Weights of a small GPT-style language model, trained from scratch on English Wikipedia: 6266 steps.
Each number is 128 + 32 x the weight over its row's rms, rounded and kept within 0 to 255. Layers, rows and columns count from 0. The size above them is the row's rms in percent of the matrix's.

# layer 3 MLP down, 768x2048, rms 0.0244, rows 550-574, columns 0-127
size [100  97 101 102 102  95  96  99  99 101  98  95 100  99 104  93  97  97 102 100  98  97  96 102 102]
[[154 116 121 150 111 109  93 102 124 139 147 145 134 155 120 125 190 150 103 197 133 109 153 149 126 122 151 134 151 126  93  89 115 113 162  60 153 124 181  94  66  85 111 130 122 142 128 131 162 106 116 140  98 142 164 120  91 122 180 144 141 165 141  59 108 172 156 152 143 146 147 109  99 168 124 142 110  68 137 141 103 159  46 116 114  91 129 175 182 175 191 144 173 168 147  78 199 148 141 118  83  82 137  99 117 104 166 154 141 100 166 156 148 139  85 102 104 123  87 138 167 113 109  94 129 117 151 109]
 [ 73 157  70 121 163 143 146 101 146 196 105  83 133 152  97 134  80 107  88 181  93 198 119 107 172 103 136 105 171 125  99 125 198 106 114  85  94  92 111 179 148 137  80 172 110 154 104 146 148 128  83 123 145 145 164 168 108 157 192 155 117 116 140 160  74  89 181  84  81 122 183 101 124 170 116 118 117 130 146  89  66 114 105 108 127 167 129 166 113 134 119 114  93 103  90 182 162 100  63 157 136 162 166 114  77 138 137 154 165 118  93 138 104 145 251 163 104 120 213 153 149 114  58  43  93 122 124 107]
 [162 114 193 138 143  88 164  96 119 183  95 110 139 159 167 136 131 150 161  71 143 116 211  98 103 120 102  92 221 156 150  88 118  98 113 130 130 104  94 122 149 164 102 124 163 144 123  87 150  56  89 160 103 148 156 169  97 134 130 125  94 149 152 124 120 146 142 103 151  99 189 139 122  81 110 171 123 125 145  76 170 119 178 101 165 172  55 126 147 145 113 118 123  71 149 145 139 123 106 137 180 173 159 144 126 138 122 126  51 138 108 157  84 206 131  66 113 154 147 135 172 145 159 121 135 118 101 127]
 [ 39 105 157 130 162 156 103 124  88 125 132 132 108 121 250 139 136 162 159 146 143 101 125 176 126 140 116 106 100 136 112 126 139 150 162 167 139 111  74 128  57 143 101 105 140 144 147  67  69 147 135  99 133 157 177 155 133  84 139 127 129 146 115 134 121 175 150 156 129  94 123 136 137 105  97 184 117  80 153 125 114 169 144 136 126 140 104 126 143  44  97 139 104 144 111 116 102 121 128 168 165 161 184  92  61 151  94 142 123 142 201 107 124 114  98 152 131 165 110 110 141 142 135  97 132 153 151 125]
 [148 121 163 142 100  76 137 136 132 134  77 163 189 110 105 124  70  88 123 140 144 122 115 145 146 153 152  72  80 137  93 138 120 160 102 147 128 116 118 127 128  68 133 138 123 172 114 112 177 115 104 138 105  87 124 127 139 202 150  93 168  95 135 123 117 143 136 104 116 160 127  69  69 169 159 248 128 130  90 124 153  89 180 134 113 140  88  96  69 140 110 129 111  68 100 128 142 103 115 105 175 158 133 134 157 106 161 133 133 103 152 140 157 124 134 156 117 143 154 144 113 103  62 131  61 124  72 120]
 [132 133 171 123  83 140 157 142 114 188 122 117  89 143 139 122 125 163  67 148 114 152 107  82 132 150 139 143 117 160 135 145 219  99 146 127 105 108 111 109 188 159 107  87 147 141 153 129 113  75  83  80  98 131 109  81 111 155  62 120 114 172  93 101 113  87 165 135 177 101 117 170 156  95  84 137 167 118 120 193 155 128 170 128 118  92  72  72 133 130  98 139 117 143 148 105 102 114 123 156 147 117  87 136 182  90 183 162  61 107 133 149 166 132  62  67 127 105 178 142 161  94 108  88 132 115 139 142]
 [149 121 150 121 185 132  99  98 102 139 143  67 122 101 129 103 128 119 110 139 163 126 142 125  89 174 121 140 120 154  90 195 127 146 178 182 114 135 157 135 131 128 111 170 139 120 113 165 125  98 153 104 115 105 151 123 182 128  81  95 148 152 156 112  43 175 134 176  44 103 120 127  87 101 121  49 126 122  78 150 122 106 102 151  94 172 135 110  93 131 146 111 131 145  88 148 106 159 110 108 202 111 115 149 164 104 108 143 151 205 161 103 125 169 105 144 149 163 179  74 159 157 121 143 108 105 154 146]
 [122 101 120 168 118 106 132  97 136 143 126  86 121 174 144 206 161 124 107 122 164 127 137 137 138 122 136  99 114 172 142 135 111 115 113 125 154 136 114 158 126 171 100 109 151 138 112 151 112 121 143 131  69 119  56 159 162 105 108 123 153 107 194 113  74 100 101 172 123 133 127 107 156 156 163 136  87 120 140 146 107 155 160 147 148 153  83 111  78 115 213 139  67 155 117 143  80 205 148 116 160 135  79 112 107  81 182  91 211 117 182 216 126 123 114 178 118 147 117 187 162 100 131  76 136 159 163 100]
 [ 85  61 131 133 153 154 159 163  79  64 126 177 156 146  97 110  58 113 138 159 148 139 132 127 184 162  92 125 192 138 143 126 157 134  92  97 144 143  56  72 158 129 126 110 103 105 120 168 117 121 128 160 132 117 132 124 131 127 107 134 129 124 136 124 147 164 154 119 159 139 156 176 131 134 146 139 130 138 134 112 100 211 128 106 137 136 151 171 115 135 137  88 111  70 158 129 141 138  86 110  72 165  65 113 142 118 138 135 106 101 124 173 189 126 118 155 148 101 116 113 152  86 159  97 142 128 177  75]
 [141 172 152 115 106 126 144 130 122 100 139 127  90 128 107 106 161 132 155 145 155 150 127  92  89  93  77 144  75 116 122  93 106 157 149 137 178 127 110 136 140 123 142 123 107 215 139 146 164 136 115 123 205 155  79 182 120 126 189 195 101 128 167 121 129  81 123 153 140 185  93 111 172 122  95 126 146 115  96 121 132  86 155  65 140 108 115 160 148 115 176  85  79 126 130 157 106 122 181 115 104 143 148 152 147 175  68 165 125 165 122  87 133  99 134 174 139 174  61 132 160 141  93 178  67 140 165 103]
 [120 149  97 125 190 166 110 144 140 134 128 128 141 102 176 128 105 121 148 116 139  78 225 122 152 105 127 186 166 107  82 113 135 125  66  86 153 162 166  87 153 153 128 159 164  79 150 118 137 161 116 122 106 148  80 130  90 164 178 208 145 142 105 119  93 142  96 122 166 115  90 149 156 140 129 184 157 122 129 152 154 139 118 182  89 146  89 140 122  91 148 122 144 108  73 169  66 165  59 187 144 143 128 131 139 145 121 122 156 132 108 131 127 111 110 174 128  79 161 123 153 173 108 148 123 108 162 167]
 [120 141 160 110 173 174 147 149 143 129 177 156 126 106  90  82 153 162 120 110 141 117  64 145 112 114 116 128 170 155 107 156 119 149 205 103 144 156 180 106  70 111 141 129 142 124 152 196 149 143 126 169 110 141 198 136 108 150 108 134 110 158 108 155 136 137  98 146 183 149  69 152  99 164 114 174 128 166 130 113 133 122  96 115 171  86 173 113  56  82  97  95 178  77  91 142  88 123 106  97 170 144 110  88 129 112  99 121 120 156 117 119  98 143 110 118 143 107 138 143 141  98 128 133 109  95 116 181]
 [110 107 165 132 146 121 105 120  77 115 106 110 168 138 129 184  70 114 126 163 156  66  90 126  82 119 145 174  87 114  59 130 114 104  80 115 101  97 149 104 149 121 163 132 151 123 154  83 130 123 179  58 164 104 148 103  82 162 122 131 142  63 154  63  80 107 143 184 146 163 191 103 160 168 147  74 178 104 162  94 156 112 134  69 178  81  97 128 122 170  82 151 133 135 142 121 103 158 101 105 159  59 153 114 161 114 161 125 116 100 123 103 120 148 105 152 103  96 101  99 121 131  78 208 138 174 156 118]
 [136 134  86 119 119 100  90 140 134 121 135 122 142  78 108  97 141 159 174 139  93 152 160  86  71 152 131 125 149 175 135 105 146  94 141 118 109 125 190 107 147 117 171 147 104 157  87 119  99 123 129 119 152 129 160  86 180 174 167  68 104 166 145 159  71 182 161 150 128 123 119 136 142 140  86 176 159 115  90 114  60 174 127 111 144  94 143 176 125 132 138 141  85  98 147 100 174 130  94  89 152 177 113 101 127  79  92 147 128 135 116 157 145 117 116 115 101 120  87 125 181 128 159  75 211  94 117 166]
 [109 167 154 118 100 160 121 106 111 114  76 106 150  76 144 139 102 139 121  77  70 106 167 105 154 161 174  77  98 156 149 172 168  87 112 158 186 169 133 152 115 136  81 165  78 107 107 144 204 157 157  94  92 162  96 154 158 125 114 118 125 111 134 165 164 128 105 145 132  99 111 104 122 135 152 142  90 167 163  82  81 102 186 173 151 130 104 197 104 159 161 122  68  90  96  90  97 121 128  59 163 123 138 156 140 160 108 102 121 147 133 191 131 106 125 175 116 152  79 103  63  70 158  86 131 108 116 139]
 [168 127 138 188  72 114 148 115 151 113 212 141  68 144 124 126  89 142 121 110 123  70 165 149 140 135  95 105 150  55 139 129  69 120 135 145 106 134  76 100 108  86 122  97 127 145 155  92 128 133 155  81  93  98 149 125 113 115 133 147 129 151 157 144 126 125 148 143 126 114 156 206  76 117  35 132 189 109 124 154 163 112 146  86 120 144 135 135 133 147 167 127 178 123  98 175 162  98 132  89 129 129 131 163  85 149  83 142 135 121 178 172 117 172 183 148  96 121 143 152 137 112 157 178 139 133 157 126]
 [100 116 153 126 164 136 178 138 104 118 143 110 103 153  50 206 171 128 126 128 137 151 158  83 132 147  96 103 172 160 145 162  77 179 139 177 104  75 161 188 203 110 110 131 122  68 136 104 127 120 164 104 113 138 125 167  72 148  93 143 136 126 160 187 113 122  80 122 130 136 106 138 108  94 116 120 110 154 123 124 141 115 173 124 160 191 112 208 120 142 133 125 157 142 104  92 162 146 101 129 119 167 181 112 116 122 150 105 163 113 166 120  93  98 111 101  82 147 108 106 188  81 125 181 127 113  77 100]
 [ 86 163 153 123 190 137 159 128 136 136 124 116 109 117 121 110 189 154 158 152 114 142 130 115 158  93 144 129  94 142 229  51 112  52 156 100 147 190  89 172 131 101 145 164  86 103  71 136 151  93 159 176 151 148  94 104 114  67 140 129 136  93 133  98 151 117 101 162 101  95 144 143 144 105  97 101 126 169 113 135 148 139  77 120 117  59 108 158 117  51 155 156  95 121 138 134 132 182 159 152 121 158  98 162 124 101 148 144  94  43 147  54 151 122 175 144 104 126 172 136 179  39 177 116  78 157 107 108]
 [104 104 102  92  85 120 171 144  85  70  79 154 233 138 125 156  91 161 149 111  74 152  93 101 171 161 126  95 151 227  87 132 134 139 112 168 154 129 122 127  73 131 147 120 126 113 172 136 195 129 154 134 121  99  73 158 105 137 171 200 198 141 154  80  83 126 128 111 106 102 128 115 156 112 147 118 104  68  89 199 176 179  97 113 171 167 144 139 138 135 120 102  26  81 131 121 117 106  88 107 167 142 105 128 108  92 129 158 108 188 146 122 118 152  52 119 143  68 122 130 104 149 116 124  62  92 117 175]
 [119  86 134 157 200 103 150 143 198 143 156  97 113  67 104  87 166 159 112 121 127 165  68 105 154 112 152  90  86  91 142 126 119 136  84 180 129  91 114 157  97 189 114 111  78 149 101 133 107  61 124 129  87 147 120  91  78 124 132  98  68 138 141  90  69 109 132 138 145 133  88  89 154 135  88 171 152 145  83 169  83 148 154 113 132  48  85 121  95 184  99  57 163 151 133 126 107  79  67  75  90 143 133 102 141  87 164 109  98  93 134 121 120 175 105  85 124 117 136 121 141  85 113 151 136 114 132 149]
 [ 93 157  65 108 102 134 148  89 141 124 148 133 100 148 128 118 121 126 138  83 122 128 106 106  97 150 170 124 131 181 163 228  95 167 152 157 192 192 136 150 188  61 167 127 180 146 131 116 149 148 109  86  84 135 114 104  97 177 127 127 101 135 196 165 157 178 136 115 129 138  81 139 151 116 119  81 152  94 101 154 158 126 170 142 132 139 166 186 136 159 156 113 173 232 112 153 143  95 145 194 133 128 112 142 164  98 159  97 126  79 154 103 203 134 157 128  84 137  92 140 185 138  88 156 111 149 121 197]
 [113 124 155 138 105 147 126 123  89 145 151 134 156 139  95 164 153 136 167 148 132 102 121 115 150 140 127 126 157 100 145 102 146 198 137 128 144  76 140 118 124 164 113 137 140 134 170  61 114  81 130 128 122 135 198 152 139 113 114  47 116  97 100  59 118  94  43 165 103 122 139 169  83 119 171 157 170 144  96  81 174 187 222 151  78 129 150  97 131 202 119 125 119 158 138 183 160 103 129 139 110 154 134 165 186 135 113 114 115 107 111 170 133 139 108 160 101 194 141  82 130 137 192  65 124 162 127 140]
 [114 177 156 138  72 146 132 159 140 129 127 104 158  88 123 120 108 128 119  97 123 136  93 118 168 154 177  57  93 160 143 136 107 144 148  73 143  71 165  36  75 133  79  86 141  85 132 155 102 142 109  58 121 161  93 157 164 216 129  86  95 141 133 159 109 120 136 174 155 151 136 146 129 125 143 113 122 196 114 107 136  77  72 137 150 152 117 135 147 131  77  80  89 149 153 191 139  81 144 107 110 135  74 118 209 155 147 109  96  94 120 141 107 108  85 158 125 122 132 109 133 140 103 148 118 128 115 124]
 [151 199 106  99 143 128 132 149 143 145  87 101 150 114 116 128 173 127 165 130 131 135 147 100  63  97  95 140 146 179 150  69 182 153 101 114 187 126 108  64 131 117  96  96 146 156 106 118 148 124 172  95  97 178 100 127 108 133 168 137  60  81  74 204 157 129 152 141 163 106 123 117 137 101 107 113 136 184  93 102 131  81 113 101 103 158 151 146 123 136 134 148 167  63 117 126 133 153  68 130 168 125  82 165 156 129 154  95 208 177 118  93 165 165 128 145 128  70 185 109 135 159 166 141 120 128 146 194]
 [138 120 105 107  72 133  84 178 130  89 137 147 101 131 129 140 114 170 136 175 159 162 162 137 156 138  98 162 160 185 114  94 102  32 125 127  60 122 155 137 118  92 126 105 122 131  24  90 192 132 166 105 143  79  90 113 128 185 188  93 142 102 137 175 129  60 137 168 130 138 147 144 133  73 120 106 181  82 148 146  90 193 142 178 139 162 150 112  93 137 142 122 109 135 128 111 160 180 125 151 116 133 112 116 138 160  62  71 136 150 156 134 168 143 183  91 208 160  93 196 106  88 153 174  94 110 125 147]]